Weights of a small GPT-style language model, trained from scratch on English Wikipedia.
Size: 9 layers, width 256, 4 heads of 64, MLP 1024 squared ReLU, vocabulary 4837, 8.33M parameters.
Architecture: RMSNorm before each block, rotary positions, tied embeddings.
Training: a variant of Adam for these matrices, 301M tokens.
Each number is 128 + 24 x the weight over its row's rms, rounded and kept within 0 to 255. Layers, rows and columns count from 0. Numbers have three digits each. The size before them is the row's rms in percent of the matrix's.

# layer 6 attention value, 256x256, rms 0.059, rows 184-255, columns 0-31
093:130163079117111115093091153130158109115137112097117136113134093106149157169160124131118103163142
102:092131159127165185100105101123138100111105164065146072119100116150116121100096153115130131150129
098:116147124135133088168122104173125135136111147145115114155141118105086143124082121148141129149143
104:153160134180120141122112106092146105139107138091098164135140095179146167111089133084137127093081
098:123146153133156110108127172082139162139119113115116120089113110079106131144158093095141142136130
108:070183111124166140171116142138149086125104169108127115097139127138152091145100114116177113143179
100:122075088083140143099139115123146139154127144161127125152138129122094154170150126131125129207124
098:121135113125105112114143118136103152131099066161128160115112129112111108139120112110141093142134
075:115149145129158155134125099178138149151076096140099105115084086117075112097114112100131129123162
080:137102099178149101154083139129161182100149133136123155130139098149104111111159106128179174124132
082:118180136125105115126142133141115145122129149080127084133142126140084134093127116128138116130149
079:148094141165177145131140135111127119096162134122161155167116148142129069118141104096113163086115
079:144115143126104102137125162115138159153142105077099136112143133141118108151103178101134132098120
082:146108110131176114114155125152117145169131132104137150141145153120089119152120149122139107122078
076:132119163145111150135116149107156149141109168102131112093098127107172154105139131136113116129147
083:145144134155141120121119139085115072141137138121105105108107113096139118105131101131100123152150
082:136116127126158136128138100124132096105127117142115105154141127141173080084128118108117090146091
080:101137152114115089137174149176137155149098150124138083098165155109108132183123081115125158160115
077:158124114155130118104127115143129108138129128154146137131113122138115174146126100149111135161129
083:107138140105098110136135096155122134164097117151147137138126103141159115142094098125096122184137
081:154116178148171148100160087141130145125156152137088151118164130115164126137147149138168144107149
083:115155159101096130164137139161109073150101135134119146116158137174144143145102168142164100115118
074:115117111130177137092144127114163128109180059104130116149149102115091163118159106119128149141138
077:175121123130134098136115153125162119112128079117127133159153143099143122147106147100143126158110
079:138114090117132128122154077128174111118118111108158128117113096131125051190178130139117140126127
080:129130122115134132142101123124159120124143148122108089119138110153136131119162170129133149104152
082:144141113102154115110159120099123113100135157123130068146144129107119091095081157135119152080102
078:150119108140152134113110104136141108126114085121103150153160163131150117119096127104168176166100
087:133149164124141155126164139126112153102098145149127124124115138097152145128110156117150146136162
077:088113125107123102133082127128134132078135157151119145176149137148148150159179124100143103146151
084:155115164133153177154121134113081131145157173136141108112104099103097131117158104162157109081122
080:141167122101166140139146080130111170149121142117121159162133137124142100101106157104132136186170
080:131159120120123117125132160148144118104094165128151150129154105129126132106153081165116138131144
083:106118101104131136136198084134098134142093146108137131160166145165136106117124093113137140122096
081:182174153134101072123097112170113096144109122150155105139149146150123151104058142143095129124145
080:145140162154109115144112108173138122139106147147140153154118151148105091131141154096111128148125
079:086153154134160117124156118118115138111091142132112142121128158173125099102147108120152161157138
077:139100118148084097105097127164097095152117148119130098150142119097129122156153082100161082126117
081:141143086120115138109117122156137066127115135107106128109136141118118108124107126079164097163090
085:144128103128127099119127153134092120148183093156126184115131125138158141141112144120116135082171
082:138166145069088144112158131154115101134101122143126097109156137161079126156093175122089113107135
087:156119150095145114165170108143096098127072133173162092129120140109136148109092161156118092109118
087:104104164145145156154139144146115119109183099127136166102097117065174123123142104129141086155130
088:155110142123116112151144152138131053145089175150096148122152142152106151160101088117122101127077
079:161146156155141141101132124102145098112133132128086148154093110078151135104111113153090128130124
081:078172130079143109147126138058119146128136147101110093152144149138169134139102183136112116126134
083:115076144099072142167096100136143135098122114131120113166183136137137160111158146118138152134103
078:105159128137163156117153126082135147149121187148134146131141107099176133161143122136138093155105
079:150165113105120091164123114134130067119090128090141141122128130124158118122128105139156173128143
083:122113157144141125117148148116159117114104085114094116130132108095093135085142166125115133143125
072:148156152081092085149163113192123099136126119124126154157145149119097131127080122171141104133146
080:120136114145158121113166113113140117134143161143122142129106107042149086124151135109151132081141
077:086132146154166096115129122118118111153115149125124102131134133095124155146103155172128146121113
079:079105166170132155114086111075168130078158175118106108124154122141129137140139121121140149134178
081:124146103113095106105090126133111091101101077146117137144165150095162113110174114107113152120146
077:123123143118114147092134127137159129145134135170122121115141157125143095135079130156109146159099
088:164163116127053150139157123116105127134098148137122116106117107139082138102151113134116116124114
079:130111119108160079123083125139140138098120124125116158138152123126154118124120166105141151120052
075:168092103113142128135149127146118159132152143099123115093123138109149147104123116144106131143085
076:155151171183161122152130163127115101115141171133119099122096126122097116126148122161094094125108
088:140135119151165131143103118063112102138120170136146158107133103121182143136124083101174175077112
086:159124155156087153171145117103131090135102161153119130126097108094117181126153158119135082127127
071:127156150180162145134135101139132131111110133142102144125106095138140180112127141134092089128146
081:124118125143162125144147118158114165132116148144121135160121162131091111128144116137105145112142
080:167118121109106100127109137085141136138095081139120109109121110128114115134127122136091123115096
076:140101143091128159130122164134126123133105132129122132158159111132084079132149159145117140163104
073:104156178178139096147149130140140133147163123143116093110124138140130173118141104127136113124125
086:120116149128134081123111139090104141134155137134133135108135122107155147152138147170102143150164
081:147155149096124139127097157140121127157140112160107168100087130140092126132167108151112126148134
078:095142153122156094130120171116152058115118149167114115112132138085097152159170068165104081124074
078:145182159081108086171081150116097129110123124150107153130135150152171127154112149119097090105179
084:118110147163170099118106094137132158118168128162137115140139114117101094091117135171116139090159
# layer 6 attention output (transposed), 256x256, rms 0.058, rows 184-255, columns 0-31
091:126105118147131100130101104126101111162131114128131134154142087084155140167095119126123126108116
104:107136128114121118116137108138138120128088104124099100141149155129094131123122114134234089128096
097:112155097119141124159119099148146162146110131155112142121117143151116106105174101178132156113156
101:134116127125120175119102186120149112160131125108127149137129136106132135098131150111192112097091
095:136129096165133100107112152137121105105138138106101147115125175124120122130129154144182097101140
103:109118099112121124154098140129152133146128132144131141141171126115121098149154099140159147099145
099:141165107136099101121126096106136154170111112146095109182118129098127130146148078164166142165101
098:079109122094173137144114124101130156145111151186067141120149147117115132113104112117099169081152
075:132149105130155131137176171126118138120137163120156116120131166149111142104080146107093148103112
076:118154107135101126140143096109142142137116146138140119112123155143184122136116139125098126153108
077:124092195104142168095128129113137162135101120127114135123175096120136083116165114109176137085144
076:109144063167152122116141147141163139109091104139141089110161122110135145139118144127154155120115
076:151122114120135134102126116145111137152156077159135109136125129110082147129134122121131149115119
078:149104142126144107080119113120083133124145144127133145116111131123133120137137158128138113118146
075:114145151106134156168123150134140137135107166149124079129140166156115099161096141119109144111115
075:132073142148136156099126135114111122135147104110126134103124119093145176136125154155169118146150
080:095172158112115150099107124131142131077133079155116111117140091125103130119138099151162128139152
078:134111203121135123068099068091119131093133094124117123136113092070111142151154126155194127109139
069:092094123172108119144095161118154120093113091084163103090140104095189153148100132145122096113152
081:132105117096147138130139120103139163174109133141117148130118205156128145149121116133040134127161
076:112096107115152141101152148125084137106145131133143153150138130112103087172129132111104102136113
079:121108136121156155124074082110145153126164121139125120153135091133082126148133125148090154096132
066:141144112171137126147140140131096107119135083128129116102156107101123132101094118124112188094126
076:137129106147138118147086135149103116107120074112143126139151095081159154129153114145153122166140
075:094129158137154088081084110112111163126095093110147147141177144116137159157154096116147117137157
078:129127130142094111154124126136133121110088132110124135132146139072126099133128177110125150115114
079:149120107118095145100130118117124128127121119151140083100115137114089148079111157100132124085114
079:121124153119145108112126120120109131095135063126113140117123102131131139137164121156143142137154
087:148157120114138145205166153148149137149086186110135127113122193141133109154068138108084137130110
076:090161113140116156161170130140152144104115149128139151107130125142146104153095108124106147122154
079:098111094107115122091159082172093129138195146146142119125113118134099094097147132139132115103091
077:142147096089119114166158145149146120141071135103127131114126218156124095175090128114080124123133
078:107126133165094118113080131111119106127116100108161150115145081097144133134153130154146111188172
083:109105192126121124097105101109126130082131094158139132126133092091100149130150110120167097098145
077:147110113179143109134081140100133123130077097110163104116141123118120143133137149165112150167150
078:126103118135136151076135142096124109100107111115182149153148156137118143125097163156101116167154
079:171137113097117130130165148134164125122105169135108155154130160137136086138108149125071126090124
072:116157148186116114126122118137084132176150138119160125097117091109154143141165154144151111140113
074:121134152146128092145096177113112140070100125107145149069152150170177133113104161149120115189182
082:153124137103146127142075095130146144145150119115142099166140088138097160121151101143189130111141
076:146135130121120084092100130141125113116090122121128117112145126158093140130134114164137110133148
083:102158147115167119150113145159130142130110161122158069141127129146082120121114128126130109107160
084:112124087118138126139168195137134113117114176102126133149163131136128076135141136106116130199134
091:136132143128097123114112105130100111126145128129135163113117079135170125096153153183185086156133
078:147132117130134169147168169182133123133140154114161141110156155138116097147085130119123127163134
075:120152106107097155199133127158142099134094162121108161114124154107119116190108097115124101114113
081:105100150135115123115187104143147124132110143135127150126133116089125104135109117127147117150128
074:137112155106107114187130152134122151112143175101125127129146099121135134164145140121184112168135
075:116114100185144155097089135122098124100171091140117118117111116099121114074164123172157128145113
075:121114112098124137132132120116117147116184100170128124088135121138118114078139121117101123111140
070:127141177141164154116069146105112146093107108139146081164148084130091149112133118135146153097177
076:097149134106145139117142131157108117128133132149172119153135115140169112159201139076107123159108
071:116129107156161152087142104150114117126206143120180105121127105126109142102093101166137113093129
079:108142102122124153164173156131137114114103167107086099128135135140114096132076130108097129109112
080:134140104164125142163107170139133129122101088112146156133178135135160184165129123147118150166182
075:154146168143140162119156175120133130081147078122134124113151127143145112129128152100099151154158
088:181073112137106126148135183145100127153128150135129125155124124132133130129137163142143144142098
074:123121143098132080103102059104164139110184071164115165112118112128125137131145149127162110137143
076:157127098135137093146150144137104121175109157102123139106124143099135112113127119129148135123111
071:117110138095119099135153103163115143130125174119166091106146130142113096070118151124136087124129
082:095139143146151128076110138139139104128198127139150146115106091132162140077147128137152105115131
086:113147162100106121167133129181113130141133172107142143107104137144139103110111133126148089181141
072:125146098112110129133135138149135144148102135108142129131157140153138142108086138109085156133116
079:141117155089107123085120061125127128093135102107089112135106135137067131112160127146180082084145
077:161095147167118135134125116151121132138130113159145135097133115058169191129130120141119104136175
073:123125132141130114112109084111119144108155070135126108156153106129137174136143147117121160117158
071:128110110139184121095141133110119111156093172094117119127151147101104097092107131106152146096144
081:146098106158174136097154101125151114172152147103154129136143116099164144106134097172137124142133
077:159077103161134160109158108144113122167126130156112157162122124148135117125148138110097125125105
069:133126159156127150121131081112130159098120100139127116105151082104157132126156138150102149153121
074:098128128117163148121080117136159138146091099112151136148150137123093165142117085158161145155166
082:133162116127148114090175100139133145168121143154130090138117115110108125090123100131118130042084
# layer 6 attention query, 256x256, rms 0.056, rows 192-255, columns 0-31
070:142085159142165171133163112132109149114141162139142091111125147129120147099166119121124148128125
086:126115118164150177153118149143133138135106100128118117136099146145139111156109128145141118133111
110:118117108116148141107114148116112115123152142108081133150119149103099116098132129105101161111149
102:148132184089136097136151058119128138098167153154139111097124106122124106105148131165139108093114
079:122142178087145106139120091112123144135114135145163123109113108137120099105136106108119120138177
145:097128072119134153076097133142093113158119127109086152162114166090097140114139142115108122124125
078:138160135079170159115127112089116113118152101139133082139094168132107155094155125145120123134101
083:162125164146100126094145107117097124161126123132100152134150127118135155127128092182155106125116
068:121113136113119153134134096129104120138196157081141079143144128158126115058115175208129139125127
094:124105126107171115123129103124104140131177168129125147119118154125109124091135126132116148110144
096:107163108079101091089103107108127147145155133110130160128121146116097153103160122126125126111158
135:158119153143127113173136125147158138110131142143185098105138116155140138140124142150135115133111
116:150124162099126088149167081122146138108148157126172097077122110143151115145125155161126148123128
059:128098122113118128133109096108149137081162113144105122125093153104176151163150117112125177107121
078:071131147091195102155129118086131127092105087131104130080126130150129114151138130151117127142126
091:153106117133145100130142116125100117140076150093129162159129163124132126156121134091113097081107
079:132146102126142101131128135135150130123189181114069123108101165096179102177149120074090158150135
081:164123099117092122145099153089147131132146136090095140088107114111120128165120128142107111164092
078:082146130123170140129137136140096130097153140102112128132101130119133185073076153117144126114135
081:108131111121154129107099128162156129122160110053133156132151166100146109148106114102113145155143
085:085148090142119172130134122130122142140127199101139144098137131107190136120100183141139084149077
089:155127134128149127089158118112143168134171107142113130116126125146138146109141135189115112124079
081:118098146130129107108150089122144131167178132126099131108120099146134122095139135127137120098098
079:133111165086134132140155078146140185134119146089160106132134194180132130122117144111119119105121
084:165119159109130104121140125105133132140177098113149109126116097107115145087126125144127125042138
082:117171101117147134121102130119089097120088119093119132105168130147111134172131123151101161128141
091:139111127116122139108152135115136167123136126145119089107115087139178126088088140056137138125141
087:131189119082106140166091090127121146110108108144128134182099163111137101200099096128105149138161
081:128123154102110123153179124130149129113167172125145078130131111132100117120135173106115094083152
088:104147116153164119123102142084116102136106122155134153063136127152143103148134129154106135153136
083:053167155142139153137126143103129149121075162138141162150092120126174128155121146112125098169136
083:145146172164110118106093128109111103136083121110150126145108153139130161139150116118115091123113
087:117115146087114147082125110112101136108173126133130138100124122114104163092154129168170113131078
086:141113115117112172147123155145131097133100118156107140143117123119184131165148144108120122156098
078:114138104146082127168085137165136120127130144108115115152147114184168139120110092144140119170157
086:185131099117100146135147102101114160186150135149143123113117121149142150136151099129116141112097
085:130108118092105099103102095109139173128199118168109131120104111133135182152122104164126154145142
092:119109137091123097135150108133093114150165166103139138089112160119120108110123116136114102099104
079:172095120122164108125152085121154141122124111106141168097127145125083131132212119102140125113137
075:152085112130145151147123115154129105139089156113148177138144108131166110113089091141104124122068
087:136134127173132144110135146154137120164095136127148169157119089086122135112126122095129146113154
077:136133156139132154132147167135135146138136166128131149158115133116142129132151114127137127142112
087:123163115146124097085150091145116076154096119126148166138130120133159129074118115100089122125137
082:177115089155114150130149097152141103159166128148110137146126152118147148146158094141133137143134
083:114140190141125136153141106119149129095125110145103079123135113136123117114170134136125125095149
081:147139129173107176078137137109142120113124115128111104132104096127065179102134099147127123127154
084:160111162154138124100119130121147118101125124110083143141130150122100130122193156090161162144124
088:108151145138144134141175117172146135068112120114128098132177121131130106082089120104142113068175
084:145100123150141178119109131150123136152150100104107116144132078117119158130079152118178139144137
081:148156105100132124119129156125153141158157131128101133115162151120135153101098155127122130145110
083:136107153123132126130106128195153112141133128094136112110149128131109153156140114180161143117144
080:094127127139134127110141126160122093125142163101127104154099150118134123105094135126140082130151
087:134098131118143121107159071155164129137132136184139099118082160111126181128135138161153148101137
090:183112071101152152141144105133143151107107107134123117106128142170130111179093139106106145126132
086:114122142098112108097106083107117129138138155101130169104113123099111150149128175151120113115053
081:111155117113169167114113131109138155119129110148130145110138118101117117118124131152140142184116
079:133124091166112119139110130105147068119164132092128124130122135094141127112125133140158152118115
080:092128122143134129109110113107122132096120114107155137167131118116087152121148123126150103096129
079:131132152139107153150121132146113163075123175107133100117155135135125131115126112140078136169195
085:130121151118132123140162150130138168134141148131143124137120132102140124133108085143100101200168
085:110175140180109129106112119132129131119131119121141141161154141086124131136114140072120127148105
091:120150126096120107138150101150148175117128144134120097110142142121124103141122144124121127098120
083:099157174113143105106133155121151140107128125125146102111135131131124140111117143145147148114130
091:096131114125140132125121106128142107129173165137146145123087141139135144135132085186138144156101
# layer 6 attention key, 256x256, rms 0.0566, rows 192-255, columns 0-31
069:118146119104142082139163150114178147133157101118199128090130133141128140118143154161135067149124
085:153149105150117131111145092109152141134132094106116151135125107112159158117128160123135088138118
138:133137146041134105131139076100140120120155131152138113093128161165103104123136107162090148091150
157:130111121211139151116121207121126134105089116123133152139123106080158154138122144110145127147111
132:139133120211126135127148174148134127130098116119135132134131061099147132142116126102162103152118
081:160136118084114123148140074105119123142156139156140150100114147166124167123147134180154146134086
103:152095153179112125145144151143153131075111141122152156125126078128148134161099114145149150177097
080:148137106147182111136144125147173120122137175136096140122129134158145126085116124086146123115138
077:125165125138096113153124099139114155107125135168193126106153144088140150144151134151099109118075
104:140131148066117105142116099106139175112173119154159107142164113128132097107126140157112124106141
081:116108147141094099111091141111114108119127148123096127140136158089156159116135125117142111133106
086:133121133188144101141129182145141153130111125101159167132150074109131098138137139100150158139154
089:144134125186113130116128168126150152116138088101148114145128100112106131151136109104139115133152
227:152112176163119111156134153138158134083097138127154128107145069125173130149098133097176124150147
073:149129119149119151126130191157141146160155106137170145169135102109131100094129128167109152165156
089:114150103114139130140084113163144111120119114129114095074124128155143126095137100118154147089103
079:115109145130111147178133123133109117145119115178104116106129137167108133112167131142154093088101
080:123119145155180116144181119147099147105102088102163144132176118130122134111086154102097089135146
076:116142137118121133136121108079127102127152136149165115097152147130189105145150080110161169109129
079:129140134134096146138112114119121124161121139170165075136146131158139084126109109106109116128149
080:097112136116093116126087119176128097171114114116132163120133130169168168127101156161169134102098
087:135133137159133151108089194100145128123142091116107123133119121109135166128118134133123099163094
081:141158127148138149099107109144127105105096142149095165150147116109137155143110149088134162131082
080:129148158154142148132106137076109115095121136091148154096124068121083167109146116151115100161121
089:126144100142159148115055180124129128115071125135098134108175135136133183118099105145127169158139
082:113163146131082148146150110160127151140124136104142126133136131143088164141109110109152119084105
086:153125134074119133149135112083102126134126132158129151137124174112153160166125121169105131096154
085:134089116135155099160134161151077076134167140107116129140106091143102075145160135123167137149135
083:113146101162114141095169111139146122168137176097114103134159161091115131127129150152109109074106
087:120112091155120127126129136166097168116151107112185139166130117136121155113133160132108126140129
083:148117097100141117120119097148121124142142141148134117136179126173165125107159078085123137144140
084:102149092086147133114104129131139171114122113145140107104132134117157118090104137153105125127144
081:095109165145075134129141200136140124133119085076087123121146117099120149145120149096116100128110
083:150147140063143099122118113121124104121104086131113130116099136127121118120065106124146133094133
078:113130198118120122152115051129151129170108098132129137104152119102140065148087146092154121134103
085:161175105120094113115129123127131097067109132149104142143156137125187152172104142116127169119137
080:144117150154153111161157134109111091081098106101131142083118104141130157132123132119127108108158
089:098125116169139156126122137133148148145140132123144126152094099136097109120149162145135138172147
076:102214133158143174129107159135104140147135120172157142140117120154100123136153123115111085132137
072:123176131104141101130160125121142134101126094144110152138086149127119126196154154131152092126162
086:112155084109142127153131097112162133076144130159188127106095162175110124136147098121104168111143
078:083093113118172169116135111111135111159156102175141115128116119172151145072142168150096112097112
086:112133122133110084159077101142139120092118118111186073155122103134067159124137149160122148138112
079:154129158116166118169137073141070114107095136122162164171090151117116114146148143105089133127120
083:144115112126138155122133134109141107156146113131126151103123064091147111155102103114114099100130
079:168143081158170137153125138091169151101114143134120134153162114157140121102131139116138155131112
084:123120107129125131150123132075113092144073083150135135159127160167125113115107094141148113118143
084:109153118100109147120082132090093089174144105135120126113127170127117123175157092148108132078123
085:125129136097100101115079099130151118126145125135112089120124158119095121138142108118114130126106
075:134130101123132140149131154122147088084122113121134141136148140154159159132121123177100146134146
082:105147168130129117164112104130084122143144146136150147124107156144148119109164088117135138108116
076:137120144074090160164142080107131064121141106100095135103136156106131096149093136094135145145048
082:101140096146137145186111114138151144118136159130144145143116072105115133121131116099107145078108
078:137135132089087121120153142117113129127105110125077175128101143105145091111072135117090120125116
082:103148099141137153114163153175116164114134132102125140181158087113154160120116102139109095127095
075:125133138122168154106144143105143065130135139163161128163162121153135136117138141141136148164118
075:116172135058146118176103123155087140141084135102115125136138127151123140167181147133140102129125
077:141129117176134154086128172162124150143119117143186152132124127127125097083080131167107152149125
080:172100150159163115115119119114128070162105099117151133124092090156139113187142102138129122131070
078:097090103120152168120153119132161093153140149099137165137151103097110109125147180133110120135126
085:129085136095127110123156097172153115128119113142136103160144165142128114112124147139120126113143
084:157120125205138119111136144141099101109169161121132139173093098144125141173145108151097155086103
081:148115105152086154162168115127127127103163120123145119152171123092088093129128114110129178117089
089:102153116147130143108147125159134102107138122092158135143161099093139097150132170086091103145138
# layer 6 MLP up, 1024x256, rms 0.0651, rows 0-69, columns 0-31
109:130132110089115124137115141109159112114109147161147140149138110134194154103117101145160150119133
100:138112123098118132174176141132140155127134162136133143118120103150114134113132105112112143138126
115:099118138144150105163176132120136144152120104106153105112174086176162178147156090133097155171106
103:132153123170087089101141133150136102150079083125161131096082132119151121135115120124122096097111
097:134128157091106125163155156107137176138155131148121126159171112134141103101135113140119157094146
080:110125174090134131137140120153120172097115112107165108118120162171176130141101149165128158172117
097:110138127175103149149115076170143124086086165124126129138119125114119075128115130099154149132155
119:093147140108107137106141096082127170115093145132121131157155135136121131140121180134123113113119
099:148134123103143123110106151112128128115108123134112166129188154093094128127167110158136149126136
080:092118113130174152098117131127122107134084109128110106154123121123128101134072102111154172148107
101:175161162137143160154163097110126203145098123144112120104134114136131080161118105127128125154108
098:148088153143144102130107121094174115126105106130094141118165137120101091128128133151124139127112
108:124116117123105113143122163150196121150079138122129112115169147127158157117106122114135141151131
100:142125095170133128104111154134123141099161104137146163130180132082117132140098156129158139162131
083:102128109134146083081122109103137109077152161115118087156136111116102125090131149090162142157122
100:122128152155128095186142153138141099082157083101137104132143124113124172185100116128142077155161
106:074158201113110135096100173124173115114165117134141121106118107078127099132103135112129106172127
096:132182125154111116143109139109171144123097101123149121140092117119149102160153127075146146142127
098:108127096105115153161118090149155144103131168149143128161148136157129148169140079126155118110104
092:138173128141143104123145166119121117123159149079103114109165107144140124189119126152149172104103
092:120120188158133135128126109120097127091134135129117100136134099149151123145150114170140184141159
093:130096140110149094114147129098169091151113188105125123130152115120138139150096138127136115114092
098:164154126176132123116103100140122155096126121144107149119140134106155112148131094097160145133095
099:153137179121173112147130114099133123126119134151182086145133112104171143120109131110123177113100
107:121122116100162122120107149131166141152172147125122090155173120134123116173144081157136132143122
092:120115114137115103140154113150133106098144135138127146131105151112139107148123170131149138137151
089:135096102111126131119099140167169097147153143112133103128138127115168194138143124163136135114086
074:147116131125093139133109172137147135118150146118131062158159136110148133149147083125145174109125
103:135145145152122124115105116106143142161123143157165091092130148156147176135122120148103156157127
087:099139159116158183210120175106165139130160091147103158109132079152159119139131168169127174137136
093:155098095164116080126120119155166140132148135134091130111143114165150140115131133130107160117144
088:089121131125090148150137128150140159164116120147158128145134091129109076141146143111098112104170
090:086133116153090088129126128142133127076132142134126143141085113163134093147149163134095149134107
104:131142133156107110155097180125129157078132144159093129096122097148157087149112131103148137090134
105:143144160140106124126140116098187142120084123090129173109135116114153126111080100133125125136140
090:108116144096131116161155127106157143135184118116114123132144130113121158164099116148112152138118
103:161126126140084114103111102145181110091137134117139140108116102124131103116118109150158147081110
116:112132099096104123144131098114097100121145178094158112121128124134168112157132179117160151153110
087:125120157142145123133140104100128113136116120078109157139086144167131128121152136096145148105149
093:130083109099151112137139134186124124107143086108116131119115096103119132133137123104120143134098
092:133138127123104095095158140149149096129142112128142133129138134076133110120171102124136120108122
101:125098138088169137149122105138113160103107160125136127100186141134124139167122099100121112111137
100:153145123107108142115173125101131132111119133114161105161132117125159172136165133151152113160144
104:140118127119091088123126090137150163107131127123145103094088090127151112141107142118172148144175
103:163167146115138135108132127161108151102152139085129109115139117137153090118151157094106164188105
109:137109107143093140094144102128133168135134126175131137123157126105137185129126169132139124111104
074:130178104148117156102126141112134079102098103115127130154151133086143081161161137123118108114130
085:098149118082107148131134176156155134147090182137135114119121117119107108121112137112118114143100
104:149111145127101147150093172184126124094110138175135064089120115110165104160129127145131150108151
077:142081161100109119116150151117138141114173144137150092145159094162141122102107131080116181136153
105:126088148107164113144153158149165110112151105088115115126135131116138139127130118117127138120147
108:145180104140112127142119129157129124117121157147152152174127092134104143150102140119130104094146
094:168115121152104150118144058159139149148116147134122130137118100122098148167116107165159122141114
103:133154095134105173140153100100120142098130138133141166106164082126134164113146126134132106133164
095:119164097127141131129106113089177099093113132145133148128159098134115114128129082110105182151148
107:110125138164137110145112068148134174120132088105114149134119135141141152140127108139131101142123
093:112113118093159148113169121131165145115153138121138126122108136155131149159114126106126089142128
096:140132176128096101129162125082148097129135120124140160111146123135106105099121120131142142205147
093:140144137134132134116151126111153107103116137135152142113122103108162084114144116068167142181143
108:134160107173113118157134121161130127136171136125150119113113117127124115149106153137134115109063
116:183159125157152150135160116142132109138138206162103151088165143135126105154091136131138122144118
114:144084121151096133188155108141122103124121088095113139094153115124141169159154123105168130152132
089:165122144134121141143154089092145159120093143173128097112119117116149146118159101111132139139110
094:131156124128095081150144139111168135144131097156136132131148124126148131132172150129174138132108
078:100121120162154130114129111164107119128144117130159102105120144091136134136100136143202155130118
111:093178127156119109140126125084158145138073110105138157106147132109139132128124157135141145192120
103:115120142171132128136116112133158101124129135117175120130108134127161135117112084117105135135132
106:166120105130113103098127150069162114147125122115146146141166072136128125092114116130135135148103
109:115099124082108131135136124095131143141123129148122155106138128153139151108115159134120168134127
103:128123122165106089140109125135168068156149100118114115156117092128131105138144163135118143082119
# layer 6 MLP down (transposed), 1024x256, rms 0.0501, rows 0-68, columns 0-31
109:113084076140106189086176126113129120171154099138149112119125112082108176145130120120140149161136
103:139121117102159148131107090167196120130057112164109155164139116115179145129086152071138109103126
116:105095122112136145176158182205101145116141132124068130109128138153125157108119127151153139091128
105:110131154094116139151109155132103141118152106091219145144102131108111145116154094095129092094161
098:119096122123129110115100134150079107192106138090090115081111110092094120131122132142151149099098
083:144127143098141120130097123043123073155103136173146133125131162119095115126124092132099110129163
099:107138114111090160108144089125086165137162146139143149105173129144125118145123124134102134145153
122:137126107069094134101138165115120137095104120126121151133142109125125138111167098127104100175125
098:103151098131102140126113104085141122106121152101106104105076135075103117086118131092117174100137
084:136137164154125129151146105106128110088168131151121152103142129152141144105140086155162101093147
100:148090060175157116104144137096134093112195157146097147143143126119109117173193124096142167155100
100:137106151134091113147127177083152103139120106112099129114151145166183079174155096155146146130147
094:142121125178152111151082135134126151167111145161142091155124138101167157101141127118114122117096
092:133122074132128154124124107104135124128143117176146127138132122129122132130173129121132150113118
090:116116129151111108144130119126125155111122103136107141136103109103159106123142148121134109075125
102:151143126087132129133081094088121115104130158109102140128079116097141090112154148147136147141119
104:110094138106133105115101081109142125143136127118120138156122156106063144134132100091146086159120
095:133091120102076094096138075154134109087166149142085105093129133179158122115136171146125059113112
086:138136163139126133150126134134097097191159117129136132121092124127152126137112142124143140196102
094:138100121107146133141115139175095111141136194105107144171102137086144113086153140164101100150112
094:101136174116103163098064114085189131131130147111117139135104110127104128140110113148106111163095
092:140154100134150167159119158172074124129139096131104136148116097126150182144129095112126170092139
095:137093100151123117131186128126180160122144106135122154164133159152116126120141147124129077166101
100:124136119102133148130129144148166103040118136122080096142126090109134113131110125147105124152094
108:147148136104151092166109143110079129136163128102082088154132099123138153120111135189106107100109
090:160135092113120118120118121123144198103103096111133108131117147132151111143171154097122154152065
081:123147101153110133101128160136130112132111122120152139100106137103148146117090100101137125130120
071:113117158147105156141162104098126139139156104160149121132117105166147142188120105130131100114130
103:124097117119143167057131145143146145125155165128115128141090093128093146121102117143130085146136
087:133133115158135135135129093093143123085184128157108181099152165135113103128116117111144094088130
097:108168097118121135173094090125107140136119143134126136122106146120130128142148115095151102139148
083:154128119125113122125100098136131148179103139116135155159146152159161124118093147119163104114122
095:129120123114065173129137084151138126129149169060132119144161098153131108108149138120131117113143
104:142160121123143123101105115110123088133146122069135108119146084155143140108117135155115133098151
099:154094149129145118152129112119105110115152124112089139114119133121080146172090125135124162158124
090:161124112123135135179121113143103106141146154127126139095084105110144104119108187122156097146113
103:120117171152156152140077125150126097121143134132132164164091199076066153160150112116112159084129
113:207092100083106131092130132142124080109098105136095131127116123108118147121122153088157152144107
089:113155139149151154132109139082097149118158132126078111140130118130108129176102135109142132108141
094:101160136158154183167116106104145111126130138114175112128143149119142109152113108134127096122148
092:090118155155104151162157114133136106196089139134130110177140153120100155121155126168166141140136
102:109090120137131109108131086112126134165168173123076104145140167150145146152106130155146125130158
094:140111115119115098118126077139159132135087161108093099128090098132111100139146133154160115113094
104:143127138096104178098134115097155064128115144168145111146101120123127180101074142107145146144129
103:147160107137150147122126146107176157089117119098115123152131137120097134152114102105149154112150
114:124108151139134153155150132091182140117116133127107088142118127143099135111134115133107110137132
073:088097154129125101158097087131128166103132146107136166138117101147141122178112085063100112090166
091:118115147112144125101133108148129138116151113117155150125117151095156112144138147175148173086144
106:146100140118123128124116111123123152130114084109152136147128116140140128163140139136135129126122
077:121131079175155144125127092095110111112091102129110110084118148107124153146107104132169168108127
107:161139081097122121139108130085119111091148149139137117132144091137124116130107085171138118101111
107:109166098101147139150130136119127117138179109109161123126155122108142118103149137127167107129129
090:134140176109153123136119104177120112108103096144111112134150095092127164081080124155137132124120
105:080113170126160160100163103128136135107122099137156158144075162173129160122144126124084134111144
100:126108161145128111130133149108137113113122123122122144081177145111118141120158148151143140136094
109:112125157098123136105127132078109150141094135137143143129130104116121146127104134128078142144122
094:147168141142110137088120119096152129128104064112202105112111138126120137136082145124120154115110
102:136112177136108137150132157148094131071104171127107131118147111152151116115139125114118107137134
099:140114152140120121136099118157157094141139096072150134121110135153149143092124121147108128135122
110:105133113141137117110120126123112138134163140088140104142083119108147133145114117148113090125101
111:133141115139117164143131133151113108134125147121126114146148119130117104155099163167139145121136
118:127138181103168170102112124114129141127116121143153110146156147119130110102113133152135132121135
093:102159169147156143168151111122144130111136140120144139146143131127148115123120129133104123125121
095:120118122121119087104119131127164127107108138156122089123192134139148176102127109122142128094115
074:126122184084081089161122119074138133118113132117129128157133115155124130145123119124154139089165
109:145136142158113137130102160118123142108089138108137122117149093126171159125134118144161177109114
106:119124125205125121122108104109156085113128175110100077111144177088145073137157148129121117104127
106:154139098100133136139147137144101150154130087074088132153169162106117125128133132159105098130131
106:171119093119157160098166098160102141150145110159118158132112093108152098120158126124167099102129